{"n_layer": 10, "d_model": 96, "n_head": 3, "n_kv_head": 1, "head_dim": 32, "d_mlp": 256, "vocab_size": 8192, "activation": "geglu", "norm": "rmsnorm", "norm_place": "pre", "norm_eps": 1e-05, "positions": "rope", "rope_base": 16400.0, "rope_fraction": 1.0, "qk_norm": false, "attn_scale": 0.177, "bias": "none", "tie_embeddings": true, "parallel_block": false, "init": "uniform", "init_std_qkv": 0.0714, "init_std_o": 0.0, "init_std_up": 0.0714, "init_std_down": 0.0, "optimizer": "muon_variant", "lr": 0.0103, "lr_mult_o": 1.5, "beta1": 0.95, "lr_head": 0.00756, "grad_clip": 0.5, "warmup_steps": 200, "schedule": "cos", "final_lr_fraction": 0.0, "batch_tokens": 16384, "seq_len": 512, "doc_mask": false, "train_tokens": 148700000, "steps": 9076, "dataset": "wikipedia_en"}
Each number is 128 + 32 x the weight over the matrix's rms, rounded and kept within 0 to 255. Layers, rows and columns count from 0.

# layer 6 MLP down (transposed), 256x96, rms 0.166, rows 202-232, columns 64-95
[[153 157 139 204 126  95  79  87 132 162 134 109 175  54 146 126 168 132 138 137 112 122 115 122 150 104 141 159 128 107 162 129]
 [ 71 147 167 118 160 157 121 132 110 149  98 100 147  98 115 101 110  71 126 128 105 138 141  82 140 159 133 139 175 178 148 111]
 [149  86 148 131 183  99 142 148 121 108 117  55 173 163 211  59 112 113 144 120 128  95 124 136 147 161 182 161 160 118 131 173]
 [130  81 140 159 155 118 147 142 139 108 113 113 168 198 122 115 131 117 110  99 128 136 137 172 170 145  95 135 122 108 139 107]
 [132 140 144 163  80 127 118 139 131 115 122 166  96 160 151 113 107 169 111 130  93 125  95  66 135 148 111 128  84 177 154 125]
 [165  86 146 115 110 115 134 208  83 129 110 115 156 154 146 106  83 111 143 153  81 143 132  98 144  93  94 190 139 163 197 182]
 [126 153 147 160 107 129 100 104  87  98 134 168 158 161  78 115  88 132 152 210 114 113 111 121 178 185  76 102 158 143 152 121]
 [161 118 185 124 154 156 222 116 165 119 115 109 149 150 164 168 125  46 109  64 106 154  89 131 105  85  97 117 119 157 152 103]
 [123 137 183 117 139 202 145  93 155 118  81 159 126 149  86  91 198 116 118 152 125 132 110 108 169 140 204 114 178 155 119 157]
 [ 95 155 103 139 144 127 123 137 133 128  98  90 126 160 163 110 120 120 123 168 158  95 104  99 142  96 129 102  85 115 134 141]
 [182 105 168  73  73 156 162 144 130 145 137 210 168  86 150 112 158 130 120 110 132 142 203 181 106  80 126 168 157 111 156 114]
 [133 163 103  84 148 127 107 111  85 100 156 129 128 176 120  94  80 132 127 110  91 150 128 178  95 116 156 117 174 127 167 137]
 [103 150 184  78 179 125 103 163  96 131 132 103 139 146 160 145 168  81 103 142 163 167 126  77 167 148 144 155 161 149 148 156]
 [ 94 108 129 152 154  88  46 142 171 167 146 128 118 168 106 150  98  58 132 134 123 129 163 102  78  73 128 175 168 136 133  97]
 [124  89 138 147  87 142 114 144 126 141 147 153 128 158  77 134 134 115 125 155 149 129 139  97 144 118 170 101  97 177 116 108]
 [ 93 147 164 172 140 149 193  47 123 188 125 126 152 131 109 187  80 125 102  63 120 104 175 169 151 166 111 137 139 137 175 116]
 [107 142 171 108  88 210 103 167  77 139 107  82 138  93 118 126 159 145 131 185 143 168 101 171 128 197  90 150 151 148 147  84]
 [123 120  71 139 159 118 146 139 185 111  98 154 145 156 143 210  75 126 163 120 127 118 132 185 119  88 118 112 114 112  85 162]
 [135 128 104 108 129 126 125  63 166 130 190 102 151 124 151  82  76 131  95 118 111 151  80 133 153 207  57 110 100  71  94  96]
 [129  82 120 126  39  72 182  99 148 104 137  98  96 177 147  75  95 141 114  97 136 181  92 118 122 143 139 124 112 120 119 116]
 [141 116 122 111 140 114 139 149 159 169 135 123 158 155 145 132 162 122 129 109 147 127 129 144 124  96 153 128 153  35  92  99]
 [ 89 172 168 133  56 118 147 128 125 138 186 110 149 140 157 167 147 170 140 125 177 112 116 153 111 146 135 115 143 151 169 108]
 [179 126 136 159 111 149 148 160 133 136 119 159  96 116 149  87 154 112 139 152 123 150 104 104 100 120 132 146 159 159 161 131]
 [141 123 144 122 117 147 141 150 127 126 129 135 121 156 117  88 161 152 106 146 120 155 113 147 131 119 140 118 146  93 145 158]
 [155 118 122 131 138 127  71 167 125 100  96 100 138 157 151  76 170  93 111  59 124 139 125  98 107  96 205 169 117 101 116 164]
 [ 56 140 115 115 115 142  93 130  82 129  77 171  92 125  72 140 147 200 165 177 178  90 150 104 151 106 227 149  75 134 110 153]
 [ 70 109 144 116 106 144 167 145 105 108 187 134 147 179 107 105  90 151 155 132 128 161 128 104 103 148 100  91 160 133  77 116]
 [128  80 168 167 107 147 119 158 134 138 103 176 168  53 132  87 160 122  83 141 109 157 131 158 159  96 138 188 132 154 198 141]
 [140 123 142 144 115 128 151 159 123 160 125 165 160  95 122 149 109  83 162  96 149 146 138 125 123 129 129 114 131 131 129 136]
 [139 125 173 119 143 149  74 120 117 152 122 109 119  97  90 157 183 151  79 168 107 149 160 152  80 154 181 135 110 123 144 111]
 [128 162 157  94 152 148  75 101 129  85 174 112 121  96 169  66  81 124 113 130 175 139 153 103 124 120 118 115 133 100 106 131]]
# layer 6 MLP gate, 256x96, rms 0.274, rows 203-233, columns 64-95
[[107 101 150 132 140 152  77 139 133 100 126 156 104  94 171 126 108 137 174 183 135 152  89 102 110 146  65 129 126  75 142 180]
 [181 164 159 119 161 106 148 140 119 166 120   0 147  98 153 126 142 158  92 132 123 131 153 149 113 144 158 116 135  97 154  83]
 [105 136  92  90 120 107 150  80 147 105  93  95  61 166 170 120 101 202 169 123 137 101 129  93 111 114 158 149 139 122 119  81]
 [ 84  93 107 121  92 150 120  40 153 202 170 120 167 136 112 126 165 146 153 133 228 136 140 142 101  79 155 126 115  69 110  78]
 [ 70 126 145  99 138 109 124 119 120 138  91 155 164  98 129  98 145  94 186 118 147 162 144 111  93 164 107 147 136 135 114 112]
 [186 228 111 135 121 175 151 155  54 115 102 134 160 167  85 175 125 172  69 171  83 114 120  87 143 175  94 138 141 126 132 140]
 [165 146  76  60  87 112 126 129 174 132 109 124 119  92 127 140 123 150  81 158 113 149 135 165  94 127 173 144  61  91 105 112]
 [120 111 152 140 128 156 132 124 102 124 176 160 164  86  70 123 134 173  84 147 112 118 138 154 178  93 162 131  44 112  46 149]
 [111 129 156 141 102 206 111 134 164  77 126 105 182 141 141 135  84 136 125 159 139 149 119 143 138 178 167 161 170 112 122 186]
 [ 95 153 103 101 124  99 117 153 157 116 113  63 119 146 128 105 145 190 138 133 140 151 198  75 130 141 194 114 133 154 140 162]
 [145 126 144 114 105 100  84  74  83 147 187 188  80  99 108 122 222 134 216 162 140 184 103  96 118 110 168 108  98 105 103 137]
 [138 155 144 109 142 132 120 139 119 108 152 103 123 110 140 178 179 161 114 139 173  82 167 143  56 109 147 171 168 144 131 128]
 [ 78  82 123 149  96 146 121 135 175  81 133 124 188 204 131  74 117  96 154 140 143 101 179  81 208 113 137 199 154 103  84 128]
 [166 110 179 134  98 103  97 140 136 133 154 109 134 104 156 115 129 180 174 144  98 138 132  94 128 138 109 132 178 118 133 169]
 [ 61 163  85 132 188 130 153  95 140 111 149 129 128 144 173  69  83 101 119 171 104 145 135 123 126 144 150 192 173 237  87  93]
 [136 122 148 116 145 177  54 121 174  99 189  99 105 143 146 159 156 167 122 124 109 146 131 112 159 116  95 190 134 216  98 123]
 [122 124  52 205 139 139  90 141 130  95 166  53 152 121  94 145 108 148  67 179 161 136 134 107 124 121 148 142 192 140  96 160]
 [119 124 101  99  88 132 103 134 185  92 103 161 133  75 129 111 123  90 137 150  83  79 137 189 167 121 145  93 148 143  84 134]
 [185 161  90  73 100 190 139  79 166 187 154 110  92 131 116 109  92  88 115  74  99  86 111 129 119 109 177 127 152 155 175  61]
 [115 148 120 125 112  74 123 117 106 172 155  92 129 107 136 112 196  88 115 116 139 129 185 126 110 129 132 119 136  91  29 123]
 [ 83 191 167  39  89 133 101 183 172 102 130 136 135 110 139 111 132 131 141 146 153 105 110 102 135 106 116 219  65 172 157 122]
 [159 155 106 116 122 126 123 108 148 189 148 134 117 112 115 110 151  99  95 163 160 116 117 108  87 118 210 194 171 131 120 142]
 [121 153 145 148  77  99 137 135 160 172  95 156 161 109  97 115 134 113 107 160 117 104 172 108 102 127 112  97  94 167  78 100]
 [153 114 119  99 132 121 126 119 155 103 107 128 180 228 166 121  66 130 135  73 107 192 125  79 130  86 115 112 129 126 118 151]
 [138 122  52  85 143 133 117  99 132  94 155 113  90 132 144 145  71  91 145 136 132  80 135 108 137 139 164  48 126 152 149 187]
 [115 158 106 124 152 126 150 163 131 108 157 163 173 117 217 118  92 165 124 140 146 128 218 159 222 155  90 100 115 146 123 150]
 [160 129  89 165 138  80  98 112 107 204 151 115 110 196 111 123  83 170 159  97 121 129 191 106 104 100  97 142  93 181 196 155]
 [142 114 111 131 161 103  91 119 110  95 120 108 165 128 140 110 132 140  88 104 128 147 116 163 164 127 145  98 167  77 119 168]
 [110  85 130  97 147 125 128 158 141 140 107  64 107 133 171 102 144 104 112 181 141 108 102 109 188  83 210 129 103 112 190  83]
 [158 114 167 130 191 188  87 148 130 122 112 139  81 139  42 160 117 132 143 136 134 177 123 163  95 185 124 131 108 103 112 124]
 [145 148 191 153 126 170 173  94 168 174 100 152 115 140 112  83 160 151 155  98 117 138 106 146 146 132  74  89  98 154 121 103]]
# layer 6 MLP up, 256x96, rms 0.299, rows 203-233, columns 64-95
[[ 85  96 124  80 112  98 158 114 121  87 114 168 160 116 128 166 122  97 139 148 138 161 114 106 164 114 144 110 143 110 100  95]
 [110 136 143 126  79 141  73  90 137 117 173 202 112 133  91 123 153 164 186 128 134 144 132 114 134  82 133 138  83 147 114 155]
 [128 131 102 145 114 121 105 114  91 113 126 150 100 133 138  54 117  65 106 155 108  73 149  92  76 109 117 156 127 112 115 116]
 [149 135 158  81 129  93 121 209  86 109 124 120 116  96 204 158 114 156 118 110  95 138 170  78 201 176 165 116  91 170 167 136]
 [118 104 109 111 143  99 122 107 161 184 135 172 175  69 205 114 126 121  93 147  96  62 106 171 109 175 170 138  78 165  84 145]
 [108  88 107  96 182 138 145 143 156 102 141 102 107 158 103 151 138 146 186 114 116  75 133  94 149  58  76 154 188 157 165  93]
 [134 144  17  94 179 156 123 166 169 146 110  84 117  99 109 173 100 124 105 113 102 130 187 156 100 124 131 131 105 142 137 166]
 [124 125 188 162 237 195 116 109 126 112 114 147 212 168 134 241 126 155 134 177 132 105  98 105 108 111 115  70 173 129 143 169]
 [104 171 118 100 139  74 160 107 111 177  89 164  88 145 106 108 143 140 114 117 132 128 155 105 111 108 117 106 145 159 135 157]
 [107 169 128  76 134 144 169 164 132 155 145  89 106 139 114  40 133 188 146 187  95 142 171 127 205 124 135 155  85 143 147 117]
 [117 170 110 122 121 158 138 142 150 107 110 154 163 126  86 123 195 116  95  99 122 155 156 115 149 178 143 139 119 138 121 196]
 [ 92 104 154 173 121 150  99 144  80  93 150 164 121 120  91 165 124 172 188 129 124 162 169 183 109  88 111 122 132 124 127 140]
 [ 80 189 160 103 111  61 164 119 121 171  96 117  50 159 159  51 172 114 121 145  78 104 108  66 155 168  82 138 106 126  84 142]
 [111 137 154 130 119 222 118 150 125 106 125 118  91 167 134 132 157 126  91 113 142  55 131 159 126  95 164  64 110 129 110 134]
 [172 111 173 185 137 141 154 170 175 132  81 169 164 195 145 127 180 150 111 140 139 113 136 132 125 156  68 164  94  67 141  62]
 [119 116 117 148 133 103 126 152  51  99  96 114 113 184 191 119 153  50  59 139 153 106 155 105 109 129 116  83 139  82 137  83]
 [172 118 228 142 137 140 127 139  98  68 117 172 111 125 113  89 144 141 137 139 104 123 155 186 183  90  51 156 162 134 144 127]
 [ 82  79 143 143 161 159 108 148 101 130 173 113 104  75 109 153 121  95 105 109 120 118  64  70 131 161 131 118 136 176 123 160]
 [ 38 138 178 167 164 127 132 182 118 139  78 157 139 125 144  75 107 130 116 130  89 113 119 114 117 190  86 168 189 129  90 159]
 [149 131 101 155 104 130 114  36 164 126 122 111 125 124  92 146 179 177  98 123 178 145 109  94 119  86 109 131 119 137 103 179]
 [139 125 152 154 132 146 132 197 125 174 115 107 135 140 110 132 159 121  99 107 115 162 201 131 125 164  99 148 138 102 119 142]
 [175 180 116 117 130 134 127 133 139 137  88 134  76 116 143 151 102 114 111 152 106 106 145 126 143 119 129 160 123 123 168 121]
 [114 152 147 120 135 130 170 166 165 143 123 154 187 111 138 111 166  57  80 120 172 130 157 112 144 165 142 121 114 120  96  93]
 [106 127 124 120 118 151 184 104 154 107 111 162  91 180 165 160  79 176 162 166 161 126 145  74 102  92 104 117 143 141 149  72]
 [141  95 154 162 143  92 118 148  97  53 161  87 105 172 123 133 127 205 131 148 173 152  75 165  69 151 156 110 119 124 104  89]
 [ 69 132  84 106 136 115 141 160 126 139 102 131  70 156 145 109  98 136  67 139 137 107 149 167 135  95  86 115  82 158 110 159]
 [121 163 108  83 124 165  73 138 162 102 133 103  90 169 143 107 121 148 135 157 142  76 167  84 143 104 202  99 105 128 138 156]
 [129 149 114  81 172 128 156  84 140 134 186 115 114  92 164 148 140 150 171 143 145 112 111 137 140  90 143 155 149 134 113 133]
 [161 124 144 139  99 110 222 116 153 174 209 165 175 114 129  96 106 151  66 127 178 138 130 159 117 141 125 156  96 165 103  78]
 [108 100 158 140 117 175  65 156 130 167 129 158 117 125 146  92  99 131 123  86  80  99 140  83 140 101 155 152 102 127 133 162]
 [128  79  95 108 124 132 153 171 100 130 180 163  92  75 163 130  83 155 151 206 188 186  75 134  85 125 133 139 100  98  94 125]]